Part of a small language model's weights: 12 layers, 2 heads of 128.
Each number is 500 + 40 x the weight over its row's rms, rounded and kept within 0 to 999. Layers, rows and columns count from 0. Numbers have three digits each. The size before them is the row's rms in percent of the matrix's.

# layer 5 MLP down (transposed), 704x256, rms 0.136, rows 635-671, columns 0-127
103:473511484504507510450555496512440529575515509527431519519486497463495488479457615502520509524557498500461450480512575448474516536488485447491540530516516566465529533496520525500505540471501555534568551468463474527451533472446514514473526476540579541467469557464501481515477514453539505596524539513544445554472466564478479598511493625546426537501487498481548503526479459448494492440444
116:489513507479539483543432427504541489520557537557430448519535533481553437482425486462470554595518479563449513469489451510443482486526491454478546522537525519538514508502522458555484517574511512573457465504504535561473486453503551494444547568486440455452594533512486617544464532480505405558471459497464484571494530555478460541524508452530455509519478506482516567500475526497510479554507
097:496545507563537570539503503505552478547441495529517550432447408510520485521493464531476485476512423542540413490499511527517514471586464579499522465541424424473524433472469402539518570518539471513484426549501504419515410523470466541545530510470461489465529553467499458496498513433501405538530473514479461473494543510506489447547549506483420521546436504452535466462449501490521539567457
105:552471482402496454500508512480476444563490497530515537497482463499532474504511455554489485495472513500502528527436445495545382519498506452522497486526521540503432491527429513477538482451512578455445507431487463496513483405494469530452509523461517457483482435408500436493427511418545470536552469508500485511486550476510491546527524434529531450578443474487500510514507461487506485487440
098:508469490475496489478526462486546526549515471495470497494564461504519540481431536441530463475510405505581596512557577592506518485505512498471473422376541505414482538553485488477512481388539512576513546501479561501477570477508510487544577525484506530479553475501529427534446525459520468520511497561466517515569550468457467477470451567453545472519478567496575442459546543546539469527519
087:445494495540576486485557514518511515502566433505444469530522528478515458538520507473560498443484530545470511508479462530462504412480490551467420454515535480466478512582465488537562521457500540534518531483457475523432493602489536396457463541498521483463576517470429540495401465571527456447499447543477479495471428519453497503529507490457523482495515519490513505470464512490520494410469
104:470458570473551517565501447568486441514539515503567519466441461538536450468505541422509479540481463544468467475511511507526517529492504440506478516478527461502477539513465468454509573478526485569511482449497480434466467472475474481427469571523496530542454438492549561493574511394514459472481538486428513542515526480490545476504476446484525538522459499471501516516557454506445495486535
099:530462461535518501570457449433469489528466511506558517514478503539454511555460458538511466564459472603475494470424486474465486470521543560537468494516515494525508501558459506500499586447589516478445509563478540519507516573514546475486556536527474484490432440516473457482459571529551483467555540521455430482503584483542437495547518491545459463471482451526605470493517485550492541491433
107:482459485466426514502476507522471480556498458512501495536481478522460495481491532478511544465513529502481469508442547509457503514468473513520534477484494541515561479455459467476501557552489516474565485554514499527505518538463497551488487578478481447515518453546489561478551581574577496536482510511569544531466564447499477481532504536497486440471521510513465468498418489472482546502553
099:517536480459524541546518491576499526498495432463464583461499525407444480453472437442426541538503498530476533552557461511601489436521515590461485406488499517439443445439510440589494417544540558565461479521463457515509516533555547494504530446484510524485566536464444466470540479520563536524511506502423562594507497487512480533555455506503542474524491528508509467566604551556507448493407
108:486509462518500498516543513507480531479502502543484478498545531556539522457445524485482552568469513463508545522491470475570510554511460529453514488514466479525485508517459581558554445478467496531453496527593449510507497475489491646449472480477557472466560504457525526517507458491467523477531461456432490553419461544527582545514492535500537533539493434520464585456438502463480538509556
094:452501566415507462524505518460408495492519500531494512454494552541493525475416568447483514440446386489491468468523481549478474515498558485483460528494547536540513529489442511437565503504493497452535437466497519488485545481412496492527431527549479426463491560508479514457489508471538502450475556498511515520434528584455447456449494573433458474485446485462493477448519426485466516554472
099:531514459493455451477500524484467515490447474461481527444505544504624482509461454499498472517462466513515496505411495493519544529496406464464491520516508564514478522501436505508509473504552473476531527494521521523467533521495541509506521444519513469438478488545464508497544499520493503478522423480494461533471549571423483374489472427510487518531516558508527453424522456462458554519543
103:505518466446486458516425460481600534530556502498523482501405462511442498502515498503450502440500448538503476508548551403502554443547475553475485500494478550537485520498393508512533476537542463466510472562495470473515533444457507528558453500517543491433502515474529575518525454491478495521442516595475506416511532539431494471493513528511463587539442516481484485493447482423469535504492
101:476545572507533545456505545476496544563521489501523521570564487462511465522515417525413491455381475437473521506464495524464427533524515493473444537519566557468486560549511507563458476468490493506491466484473565523480518492509481488506480486559577508575530465499531501525547533539553472467542537526439506468512504483486502575508438509563457498539496510478530530495500501473529476562441
101:543552543528475515431456557586516511531566550512539460448423528512534573528545442536453502442526474485487589441494457503468489471471499452488480503550489442504458496525477474519528505449504477528529458565484515489582546529586602507474540484505425413451540513492478513486472458479542464592529460484568546493522533553519577529507538556479471499540503471492470500484513536464471493561436
103:508510501593471500482472565477433514516436516482537577449565474530496519475447573507469539559500558514509515478508480495472530563508490459511431506557481506485467478463502523540488485493516512464499433512465490423467488538493539485517478519485527471490510485496579500502452521513553497484537532462480547593494550526501492546562489558465499520509503492606475556494496465510384472405496
104:554523552580448554465537583470423496511443505480473496508484521468458438507504547499528523519522472546480528499549579485576496456479569485617475540437488476601509496514561436503471566589523540488549534492482453571521509481515535463472485528529475468547447495509476506402442449507508496525444501528467532470500430540496559466541489480499519525448479464550472458407554535450493505523536
105:459491460470522493481540540501611514565549442497511505543561518534478565447598565459471500449605514528518418501543491541489537449484562484466522460575473505492422486397493520536458531443519560524449529489490461482463496536514441451496478553481481474429494424423468442487482512541478546424521515496510502455533537500484490449505496535538505569561529557542510474517484540521528544533454
107:491466522449568449529567533481523453515508446508507581498583573493506424533449573518456547466584470427476451465593409501462510537486561493547505521497482426459482446470474534532452490485497535533555459514498489524455557541538527491401464500494519494560559528516523566466520549557523457519416439489578439533610469469525492481424486518525463489444505511539551517518522530513506542455492
101:434531503519480502499464492484490488546453485443519536512433556486527465548490548509453451490475577451491472469546530570541518536508503566499524507452564517566490528457472498501508445484459463537553468591490516530449419523410541479434497525513586519435461463536517488501492472517473476458499524553529540491495498536469521506482499525474522500525527449495539465504479480419540551573444
097:526525549436493516473488494496390489534584504531496512519507552493512527502473584533529489479502460492479524518499417532490456459409527488499509445523566466529486515492512483490491520497501510460468547381498518476515467483487578492471511514506434587475475512509526474483466508513529600485469509495471496523487535539544455541541528478556502440481518523517560503502457506494513513484458
102:524478450603509477595476524524511509471501551493490512502523548462497506440433460460481428507526503536497522582593446432479563522537564509467488469489471468447527503443510524455503530538548516501563534513542438497497485463510452441459488446507538497549539498518534487529461465554509509547508508546521512430504471544432424482531586497459525515527507484455468499532494539508475449489490
093:513479484444541493480552490518470399484416508411542443497557509515478501500557525443471419540473447481512476511468587493504480561495467482556506535459585537467502471491486459479446523556510499547467437470516517426474479555425521449491515499493495538470510497535510446518550517552506548511446448504514539482519549522545438477538510456556514507536425518535524458462486528540485491424592
100:542581475504589486492501523512519566499477554560511586530559535472518485520435511522406464494564500488526442531595431527521448504530527477450548466422459491478503504506560516415455474480548455533581484512475449520455488456447426567456487524464540480495456527447548550495465550525525528496487553504500491476505494517563527507541464430564508541556509463521474564515486485497469514532500
102:527446539520576516470438497460498561532499487414547481523502535446544478549501517464389430513516483516516561474530540440439505528503482500518509507545508479476399477471502515509435508476532564519492459482494562545456545523405542533453509428477492504514458423512591487484528471564510465560551502483473552399522510495457516548515485491546507441503534478506496520557441527507557475425556
091:543482482513489531484536448490421473445460443501533479518557518479550462432510484432450482539459529505476415522485514529537484502428509482550511493494414470493499538436587554469486543545481469479505548491551517461534498509535544454549487529473560448515449479471410422507478519506502526540511524522516529410556552511515561511522562383619478503436488495489490496504567566594504524443459
100:483500443499513502572500507494545580580449456501476593510499515533468495506462516551507554535486482478414422428453572487533496528531493526495545409485560518488552590577410407506476487466525547490464611574549473491490494533502549466565485503482523459468499490531530465473528443485508519530582469473491477467516497479527485536508483550583516519507430490513494514426483476506541539511471
097:541433517549523552509486444502482525483479472526535532438455536481496453503569443520504448582469496493533587533481575434478457507436522618519521546477475549534499562520506495572483537490522504501476466546541492516521541497495492502454478447515575525501479492513491445458547500464481455544537571486519507489515548477553478448476503408495473455491504559482429520524475494562498523490589
092:415506534514523515452473472490455511482442462453523460504491535437537553434374494505527506478482548516571462476506468492478478551546579610489515459489468523567519451495535540486511480501491474537581587545478468476501495477631499468474433497489475498508466469557516519464514506510488511530554538502503504478490525550512549500466508563465516471479518466433480463472468508519486539536509
098:549533467457450535539459536533573469473528436489498513485478445509513520496504456539492514442497588473449474512476561565525514485453535544447558487530504548542503498479514520461518491492488452480544523505532470553514512473399481563500512530522519506506455516488453591468554509510477447520497520545468530594491508527510594490514455518520543526459464464452536494474547505470469491484460
096:569475508582529551515481545522521534490534529531537525502506533502475544530547557451462533560547441573553516554490470518569448472491437535531500535449459418538536514411508457542490478555520468490556520552450530514516552523515377496465513482467487448498511543557467450557477483444560565524493466461496489500459506465499420442508421443485459477476573483562453508522493533529488509475519
107:472515457488539473515541479488471530620478438481479472523489456464456581437507496481467496499531496468502414523492484509534506489507480558486409574509454534469564523435519428527526479457516542479473534439482482514450509448490503422560537526494475530485567470640535475496612498557446508503523486441546568494499442491543447466487512532444462500463469543457495401526505447507553515532436
101:549529585512488465546494489477488436482506538569527452526487478534460446471508530528462587487519518529534504561482539537526539467453526530467496536540496528605515506505486557379469418444518496445531510520460503519438504528456503457525507441517585427486436512543504616453549490475519474488493487457478580533511509515475519506449577538462488498556465413467466476508577539443490524504579
105:543510460533426502536439503539555535498555516523500566448455485421484496475563447510519552453518513567541542486596540493477517509498530487534533415510508541516499471505478517462447550547482471480427468468517517480545505511502533429494442485516560513516554527510456539538543530468498473530536521531486578446522503389487531427479567467527516480541486551425481557527447494518445498476492
103:501661514540523503470449497541566561533507495495513494457454488513491510491489534400528441516537519531490469446584527528508506516488488480496564528555468516500505514401506532562546552500491427441539548518493465474496438468466530417552485520539471486488471480493497532499452521477480522533458481623501505479574496548419520432488567478497505534519512541456479475480490507521463469569451
096:507518540493504505550542443482467529480509507457431507504413481570424480476528495528464457453545450507476492485517526506443489464505492527514529510455486497499595435549520558531512530526552459491506415526444517470544504499530546511474455514463494509521457577493491534521497534481511445581417484525512490530533518486477474533479466521555533485492496510513515495567406486453453537490519
# layer 5 MLP gate, 704x256, rms 0.15, rows 636-671, columns 0-127
113:493496475514478484485501549494458477517478538450514491468481473416467436529572495467484394503521538466513556450526476485500471544479485545514525490470537614463513450474518475504536496485498457520475535454502521526483493537509441538598538456556547496638445443487499478467506461508460597445505417480507614463466477537503545494526495482459484552528496430541576435508514576466486523531474
103:491552574551498474554494514486478464451463524522505401524509502513516479462519518518467417505528515482511489467505506525501501577527535510442523510531518522521498487493418548389519478470429511505503577507512368528459470465495471424508512502505490502487486483535521488487396438503498533560469504448490492485447474572516578541511492538500490482533540501454536481509569515468545454497569
103:538493529535488506497541464446448482523481521538538507437490495453407503486484538568568439491483474444507566559432467516603589461555510492521516587436480546447543502437524507496530473506577513514513480506539416510521506490446424507522492521450528442533484415529520447519533548486531521390498467542539482470543579492469462460536443536467422517491497513526490502541488497435517522541443
100:482469512472532560473564525497549490498521469436489529479458441462516497448411511495513497518511525464454565461443495438495541458564501505486585493505474544508507492474499548466512488496543503497505498612462528540479509485528520452491507488490485527516522544548522519534425461511497510524533479490555482500448470475542508515452539523489564485546566492484497482596492500536494459494433
090:467505572488507553435526421536457492483500513497469453565465473468550458542564542472495557510448475453522483435507537533513537552514470479468485476535588479480420490419473410500529556539538543463469554507540472559472516558513473500496416512475484470543571442505504527486545478472479447444483492531535448470612482482479478511452493569475458432513490491442599434485429506512521530521492
100:444512526493470484520472507492441539503462577488457524471471509421492508425545484454490495429547532488525509458481607512509368505557448410501498510427473462487462447523500476553533458530503418489502559533464497492552488556529504447499500470493478452565487536443443515548491527499510540543518538477463502431459539526470450494532510498471550492515507466493462533491491463512550562521467
101:447478502520517459526412507540474515447448480469486410496493496537549516558518511569418524485562473502535512520480473442488454527463495549419498462517470500505507509590426511469574537529517462559440463534439486536439540460448502403443503521534500451511504550536472490547473448522466550462489525487508528544526587487533555485515559537495446460514444477575490467461487538487496535526561
100:475484540513527488552438504561427540493488592458488532484497506488482469519545566451528551460520467535467536549549454587540555479496559473493435449457480533495469581497515457507464466518586481507462496503445489495457577468438446546546537472538510496444503510496525475491448474497478518445462417446566457504507490545480500541475491486545469551534535498600538450533474448569514475437509
104:459456510511490467535507504477508479512491567543492524510504531489499494478455529543537433538436477527523417550429539476531482451538508480522512436503512484525526556533543529468517453528364528472421466443504483506478532520505481462533448519617472560521546577526451549495498530485465529516495497558546513476522543471502506457452486481475551439460490463499511458513461485520438465527449
114:522453557584548487533493475475454507428440501492549516524571552435536476473585531470544534520463422511497550541519470536523484519493513483469590500498436559507562415571493478564555471445396443471489490507540539472547467501481511497521507525528470546497517576453520500474545508518591563576481525488482510517558448522498533492475530516457426524496555484505439452504532493507443518498468
103:513560509489519444509541448463496538452509457507520548509424499484530604502584469444493522517555520491489549586419564492563483516503466492491559527512484499511463503468535525560468573482512497540486515416520513461427518478560584480504513501503488541552452475482441561535444481543502524499492498456494528510493582483474580492518513474638456458495490461489518567535597410511472474529449
093:529460488558515568493528493502477504486453547499463502463521441459427542440550488540473532474462562492500523519524507464469448539476582508490511542456448508499510515549582483509466518555531514501498468497426513527486477474452490451567548516473454449516460532458511531491557485483542409482488542510494479466487560491468442529427449531494552517495426549449507495495523526504508512649448
112:480560464533480549492482535494479498440427455486443539506508499506556443489529548458462522460559488502481516550445468437548529503524490490525556527524530618441549479530481523545557456531488537497489555471466492519457523477520463541504551537426545581520460519512514493492527527511496455517504560547536558526410574551537511536589461509518499437510471473472523511486506538499470511491486
104:504506448521471481466511489513467506462487534497539484533457507430467485497483506444461516482555471487552451457497450523480499569501490471513554466526479459484419513442538477483478582523509552585494537523484476517461516508480442498504461498520476565510509438517460538454543514481436516468501449533455496491497472515478485452531503481467510519453424480549553472497514439504444527482436
092:471500501515529479542478406496466496530519495464436473514541450509456527453494586546513510495502533469505506527470544469562511534531547544506496506543429520569452546517530564477523490484440456508535512508498517544549456535469487540488450603479559494453583512508566457482484584521479477490509425510475520479516497503429579534448450490469502462563565490524480509483452505485446520537466
105:463502467513533470503529444534528447452548502550478450510450518460515471495494514547500441458501494478509489527481443524481522418507512550545517519504564462525559471524521527447478529512481509523538547513455561581493489520471511576501527460501490507501481473548531502471583505521458461504444437513517469433497477470466486497409521552464514502463528468468485496463548581435547541539471
108:512523514529534512421484489481507503486470536446458474539483589549410506481524463504550466534508483506525461475532568383469496459493410513503426555523465435533453435552538554502477517481514505495484503467457492451481503468509496489486478569509479468499505553469460454541550499544481507560406489531470473509409447536487466473483519497522473522507492429519477494511553503529496533484562
100:511434498547537508532516555496501529485551559525522430542546483496479535482570500524482488523522492516475493478508497503518474506470491482512563474503418516517511511524513425557497492488534493446496510541460514504509560569561520460500558569461515457568483545428535460491489502461547553499506601458518506556598560435434501525477485479455491449484460558547533510470631573455491532449456
106:545395420543464502520514434494548424509461548554551467551479431450546518492463518534479540501545547436481502504497461481470505509561489459575456475498482509524427446457483525497441551551542536397484490522499484557504448525470486513475470460534505464487512547518492470527522496503474458544489526527481514502545523589515508430435469456607453521501454434553519472500564475514508522514550
096:472412393499441550540592526521508522493540550550551540489531541490489512512453564506477513527609466516570464535485466597435542509497467509528499446554465524545517499541472488571489505507467517526464572519488535476526541499553487473581490486496441508478540519485461512502514496488592469538466472494473506487486531372507436463513564497492466520568493551497408441530496519505532496567535
095:490508556496471504541465555444489469501531532518521474489497515457463418521475551499494552497605546499523474482446540535466494513490462466527544453570495563468490459535544465510486508524478513566532502461494486490542437459523519534504510461476492576511465491497505510477493483539533478518488464546473546511596446452438555527459445493460498526498536511500581501460470551543473470483539
091:501537474514432496498463548526471463473512428501481450490510483460553527442505499434506545374520492463482475497483498533512475498493581403451522572484501516544452498503490443500471568504475532482542429544543511494481502500433449459454552556562485466538440523514540532507543506543533511495521498554497456517452472571471419377522414539549421533497459467504516488486559456485480493383484
084:490361609477564601501458393534553579510507470574529456473515434464487520525497509509495538453437530495549536515529484529518524397516489445454484530510506490482560538484471482479536501477509551405573544504499458518496503520498493463482415484479485480520553539479542531497495560482435551519537524499474527557530513504514473493555516400500570517412461511471414450471502445444527525552511
101:493510488518496532472514485445422459563528471502473479460522536492440508558552546365472520476497494470498511461561486515509510524515489460488513476545496508545456502488433509518433495519519519513469467587488557485514588515511507525480551480493482485582454510489500418494470503509540498568544443500496511443466468429503488462508497558533513539496586507517589512452492511506534483479465
092:443563574515448489479442500486463545485520502508508499515512489527543515460528526461476455524480513446465440465487504505495513468479507423526477465492547544536527478522530447483483442565550594531506469512483507525557546468583541443441552483523554572536583472489553557474409501469554434549505515505466555476434469514563528437457534511502494521526539453387459498473543578521529470522445
085:489442540547537521449520480512587450546464514467521517479560532468449549523560535574481525421556521505565531522455515474515528492522522483464505453485485579532440466456557447538529471494578508484463435447494512521433527472495495484553526423518497476493500585500512487502472531471556461492457489533510537512489503500527512558481427503475526568540485553449587527506505499488502483490484
131:486516534433514542482508489540531498435440428441563537541489547486526572474451456573529545440487541499540503396522511562527566475558516485457505481524538568523547551468549505530477507501500511462490572576493580515549540528494508459525542508546489480561522448490518489534496450552508505563515533530532503618499582473582478512533524511427467505489537500522433490551488460471503465496529
102:504475509520486464512481471538435430496456410487494531500477401517518462484529425437440459436443571566468477536494485482512472580433560517509541572461447490511495547499504523532553499567457541548566520475512485503459499507518552524555515493489463560517535448571515502525554503528503516492508558490529445505551497503538485499495439488515498414428461504562557515490507531546522553504502
092:526548543551508568506516505496488449502544457512520477494431459470492512526542538467554456521539533519550607412504478465508426500487446533524470405514546580510487517479479447555552538408542554481519536534458443473527522523500513478525494485544510411380538507519501473491491502507491433449569498516469500507461462503417505533493493573505516516479513400492465495512497460453504512500531
103:542517533539521476491560521467378533549396553426487474524512490482563574466524538485497544506461503542584541505498485498539501535571509485437431511502469495511506525504609437579498479517515449453409441503484510533523448452574517503545506488434545509553525510501534429476473444549506539518476538550464413483538528493480493484507530445535482456545451477499489561560535560516506536467500
086:468507560537498496512507579461512439470492451528579494522527462525503499550497476538502531507507523502455421514566471533457471485493489526476468496528508447568519627565448516511484539549454488485486469526482424541508582533517516539515478492519519475511526509436562541497512551546548467455545520451537509472458440556430496508493447488400491475581448479456477480528533505431445509479483
108:493497471561517523456536475505466483472408485474543465474527503481455488479536577515519546513515510505492521492550502515547519554484504434511444461541437469540456509495409528489593524454448464537567516501577478468451469521495477552544565474510528459443464461514493463516537505500563452551458499487505545473548509547431534528564467507504587496500545484482448534500551508563428551522568
096:552490522600438484549464553457520453413547509498468469478525513474589486476459503526545532492451506489462550492536531517515492576538571505519505503529531509467554472586446446488500528411494490525518524502486435438496514472432521491478480528462514518527472501506492526487461495447490425501441568439526501526431456500449478477554438492524474508493531510522608524436539502462502604539479
114:496536541517417536519505467520533436515467414436491508456466560565549512492545516475522525505489585495511521524608572519542413487510511531460493477442501562481434382535491447585449567543513495529441502484465484430461482476470524484521487515477516473458464458517563558492492467449451511502567515566523472577437521433534549523514577471564492562493561521486521541506493554540488514473504
100:563522517498506555442530538528535472481473488532573504527422524551455526504559502452484541464424565538493459479567452580533518462537494498500521550482469513459489514517530550546472507569451481543506551542480486477540503456503459526492548509507457515509469572489522419474447511461539436540418453514453526495548513530468511501520485538440515506519494467480531511537497472535472578520496
102:435495523422568520498431525525529590470536475516464492510528502558503541430511478484563469518455482466564453473501441547428558544482504480449471531520568492455461465524472497482506512562568518514479485492440505584530493498487488550464478551517472501504599477465473499524526441391480445446503563582492439540503513507539463404464492526519466481528497487544516517493410442487509494494492
# layer 5 MLP up, 704x256, rms 0.151, rows 636-671, columns 0-127
109:532456459491553549505551450510457537549485476553452505485445554527521573486455486559500534582466519535431485472500544518416532502520511528513485528575473446505490533442518468538455534581545467569629518507499535536450498496602525473466503531537494451466502536467497434504479490485490492519462447532531423528426471477450426506513526530547486530439520437513489521507497529486410519538561
102:559453490466533475475502518500474542524537532539448437507593515471504470569511510461480560539530498542442496547550500564477475536486538540516470563538437438422526457446504425466522522519544530552502544503488475545502520508490515519499520489513456444540511559493492520466491479489471464488523535529448518528529441481476504527506437557526536568492520524560559458402511529544501440496427
101:533514491474507522524507518529465407540511473526487530495527518518501475462440511500481513474464534466504547489507505507461518467476552441494514451502545517534440475479497521461555531416458473474422480473435467498449484509497570461502448545550547516544556427513533527471492520537544455560471479520531553543462498491500457487585527468468490550525479425526531447498459453474423597519510
095:541413470488491577496495546494465445549453463489494525396503558507474518503439510515515475535464426497451484497431484445499525537499518441548500512509487503567503484500460428504457540440502471498501437532538395524520485490524400577448516469468542546497542588471529534505502556439478462461566505554512528453490472515497503568533497513478496493529531476517486520457472495562414510575505
089:501544537461554445524502592547444484521528510559589506558465468500475594431489513530509472436494479531513448565510485509464486528454507499578514468477519571475597469487534473488431500468465465486517504518465525475537496451504501502496524531563475539456542518552532499509493559572462474488571538424496554507559581470457500483521459489470479509509565524490552461533469521453567513558490
101:635407446449517537526463476470477512451511467516545440495438452506545466516486510465492506505405485582546460474477524542474510509455557476521546504541557432482498554442472542524575512505501573518455493463439509486527483484508563433542542553452519538524532484503507408505538485508471414510507551530503524514476458529483494449491512522490533513432425515553535576494522516516489502516516
111:438479513484494453595460513516519488487541518445523410498471485541511534519529429424456510530489462526455456467495534502548510535439533452513453523497492463519527483566461509532467533494493495479517437461486445522502510525462509455527504545479563541464485477519516474463494541448452513454512425471454520471474547491545491476538564542497539517470444481456587493489552525548448540471538
104:484495537503482510509429495509531521550495516495463507497435546511486496456470472468532466484577425432454477370520472479469460469493482415546493473441584489527497519623551445548512541462547497502532414470481462475397428511472515528518513417522480557517502525527450467447465528499499422527550489457513401487450564438536446490461526543486471476537455428526570522476429482495525438508524
110:529489529496560493526474508543477486576487502561506477446553519494449516477512585442523557509531589525486504458554518387436422562510430466542556505540492468528481475498530503525427536460530478423533419532501472498486481458471462507448466525432520471484469414487519520464575483467480464460536541471469527534536525480432433459490548496500446425535464528511478485534451492516526467494551
109:471476503478599425475489469536483561515473574409474564484538474472532518497467457507524538495554524451431516495472487477507476529508529472514492470531532450492464469460618485423416466493488549452470464582480564537439584482529420556466517496482544434470470491489499472543497508552491438550516478563468452558478526541434482535496466486495520502513519536515516493463497479478535551457492
100:513487525583555566448538558568493512474493523409500471504526544475573532523475474426558500510439598420493460525508552489526528502496515409480568484535477512527370470515419499596532514514425491512432515533519462531537462515523566478463489496510494557484486427518535515509567481506483489545442448582486453455554499516532527491507473474508478529510529608481542476507426508525527547514539
089:546574457469525541459509507536429528495479571478486470518469522500511506480568510574429470471560447554516514485556531502516544502521507489548498481514519556498490607454483491473582487434511453427517503486511546464506567461444473481463484542522477517471489450456539518538522437524515551465484477514528473523483517465473455438534448517508560403456477490524515463470516480551544483492495
118:500529476538535485487530463566492508519409542544484436487471467411488507460520536509537535501471558449481553503583539531469449448486473444453573481519451434532518491500497464426463534482506506562550509522569492548515501565518462496515504527518513470518521456575504518547450510463540507487460477493509570522540460481534472500466421469542548450521446487459504522496518520445478460491499
097:518448441503513538472525517505504480502483483458447493536580552531427493484470422496468522499561457473477527499471555549512463443424437503489432483477561529471520503471540562507475597501541501529524467410588530589449535553501532560544533459480462482466574528497531472484470500487550489553501518515470470512499510458516508520522446479479514528523464508475545513506511468520597519469485
102:534591496550526520511489551513506450535483484524588445552417479432547481551510436522485551513547423537494525513525472513496497444481427519462454530502495486503443562493537506518564524496469513473569480510557467519468523492549482490480586469435511537471504493505437534584531413398528551460460525563533478520501457566499576555572564451563468501526480512474462502445562529507514536520521
105:499473537484504543495537485472457497548419506461533415437514495555570460547490541398493511435468531472454521559551472516468517502404455414480460526481517564474497512480480476478517548535518518505475435562527458479512446515505520454526471507488509542478429544473535543446527459482485462535477486535534518508498515471512509460472489523473527454514558504487474486611524506474467453468493
109:538451494482481516464504468493501501512548511560524541581556523505498504488506550587442553555504484478516542473489545514522517427576537412436470488515449537522420495591465560536488483514466489539554487503480482470521468556526495538485519501466485459488533445436480454557508466515504465501459418539546508496495481500533577509562498477576464496550524551559488391522530516520537487500475
100:518505469552514559472520490543539453503500498527468537450518501579480498463563538484527519448448504537561491478533481590556488507491502495490472503463516513551498463435475598477410532491515540533530445547474548400550530505512490530467506516520421458513512457611500527485497505562483502546466476470506461451452536480486427518570486555484437557585551547474386514493467559507490472502523
099:408453553493481474538522489553494465483436459555548566454492568479508475435515570433583563413490483554506501478550496497498539515504492551515454593461478440502449531483451459567547456507512502495479504505424464475468541489504442568517515508435525460450493495522492567511589439508495470503436448505516457524525539411441400509514496485439490452561527511519527561571557470496513523490550
095:491555475502492542468516508494479412500528583496490573471510437471512512539492430573501538419453517549415514478533434528412585494521472493462476441476497505556461470512455501471500470501554485494517486555482511478528548502463495483493503479514564526477523512514512460469484526418450480469442480465511482504489546503473466462526425462450442414467476453528509568540520466509432541518471
106:477526570499482499592453493486456523476535505521511508479442459536485465499509531523557564467626587528468529547524499496542484505528442537483602485527504567507521541467487453537485528414520510592558424463490555542542451493490556565541491496589541524562475491563488450468465472479505458497449441514454438489551498537507548514497555494485444507526470496457558494555487491515481538513531
096:477473473545479478496489497538557538479516397500531425546423557510440538554601463467497507443515453460484606565527511605499483523552548469542492615515511487505509509539470513455517511528541524506546453439484522451544491466510461491444562439540539532511510551572508541497453472473532507451474512499490534464455519560477479403491536516533528516531474482464475517442560504532449590496516
081:543472554491519482471545424559530502542492538568538533505527424405536511526539532471490500461475472470534546549425491459497512503504440435508542528499536467509561526512454500535512460506501543545607454507536535554453508561461483524410461459520502534496563480541552500492477518504480512478499525543558562508559485462463497497491475468489514462444492457446396433504494517526569479508599
100:467542481468520452525497507509464480446586558460498507485503502502504525491469513488482479455514474521460464495577503510446469574436488458483428510524546530408461506493454523503445460530594426551452522569523404551547568632514475506484483454448474484504455551491572504525475519467498497473571482541475469468465541565450490480516447487471446507400517494545529479546514503529482552468485
093:480514467538484507471533417476483512489552496506440493454582481528444527484467484510470560532511426474423490488456511489487463524512556465509405535531488454469556621538489497532463446467477505444454477550505537497506530540485413512489522435536565458523510458484529527537458547488500500564505505500479511506457519512504489529531487492542507500520490509474522489511481526605485520478451
092:550518530516536450573513557496485539513527513551482472498515493483504570534585497467496469514520531502464566526480459540530507437572452567495526517465450522513525439456505434482474494503518488508455482551535536504525523518465505491591469418478572454531480533570500464535449513516527459519470451548471461542520534495492485515455508516377444524551454553502520487495531489596488512512630
124:556451546510492498437484523470433487503458488584508508464520473484552503458473472527487448476504487505605465514496453526505441530503511531561446524458499498504501462450458464479484477498571489479506506473565474502462515418530473515439537421411470554483509516477476550466460511485537508405430490418485467496518409590530474454563464520446430507516501460487501540611525537501500419515527
101:502549520499529531546556522447474466440552535499600513523531541491504541557471553504491585534536402436470516496497471488524506477464477443471547507485443429455490519579564518513450518489453502550474508492478451497476548489471515517503473483597542515461489552512521513499392467479468561493588437529477461567547489518519512527470519498431484534451568451510555464466526522542549449512459
087:444458534497527533474493471426476521502445522454498505496544530524564475473479427543450529442448500533603464512508490490479497506481538556382562425459487509489500421542507481499458551551487534572430584537463527471512486474527425495511479481508528519575574535475520541541558468542544478453457471473512504591509568505480516535478468451467461474515492490495516561470376548522488515467434
095:477481499475458505497462451433488501492525500450404529535461522459546468443540527489426459452439482490476460491467575535464525502463438458511569540518514505517543484480489436513493559570604539439467510539524565528513508571459478580470468466466450475500518459532474487541522537545510454482509505443469508500482487552498507525562558521497459489548525402484496564500483507480441490451445
085:492577459569486487533503540536477473501484472451513419443528542546479466580512491549502504434434451524489527529543596579452499506468447521554534460639523554518439516526498500506492479525517488461519465456462469522538518465493473559443471563568540561430521505560500508475465521472551494445505495479456539489485467468466571455474442447465531488540451546518541514532520503450497534508430
103:488501538468505561583436512496566505536542463455406501515522499535462500523477513512474508480491508498550458565488474483460487473474506528479448510491534509465416484579474531532572543433473494569466519487420515487520502520528532435456485533482547531568524534503461490505512577478455545420515426441514518514505509506483459449420437550515399384502510492489432458544473548515545528533484
100:515398522506483575485492467484522486541514552513449563419507510496539545458481520508562568460523407465458493500531465442576512522489473581491545533482515504459517522549417478462503517508513574520523535532603511529537583505530538423493501535472505499444463560485533545521479454510479553526512487512516448477513432547503508435484572458565533537493517478487566562532493472472418467486477
125:532487438518485534552510497512500473495508437435454523466511530518499449533540445483479510527478531505545529508587504517508415419577437528486560457478525456546462494528518474503453480512507497532483570484461491419453462459473486480572492505544556529499457502547615536538521506524560587478491520578501479495428519443560529535496473522522470583496530476469467491552494568498487538515502
102:512478414483493547515529478458490563523446492562467505495537422487493508555540511471512575508519472503603467477513432496437548503471544475505505472535456487588506458545551400498455475434510487367483473501509431493509514508540522493509483510457556454572492471510514455530493576495528490488495501482547431555515469477509426482495538505533517522447478517457480505493527493455433581459491
087:522578459532449489537505502526486481475450468410521577428487496502524471505473481547560455474486523508404468519482536497514505486485527510509552486541461521496550541536480491507517474530456553487520563483459443458463532549578481487534475529530490498599505480410508434480584475529504452519505455476511474520604488517497551449510479570501462508467491467458502504533480507598569475540471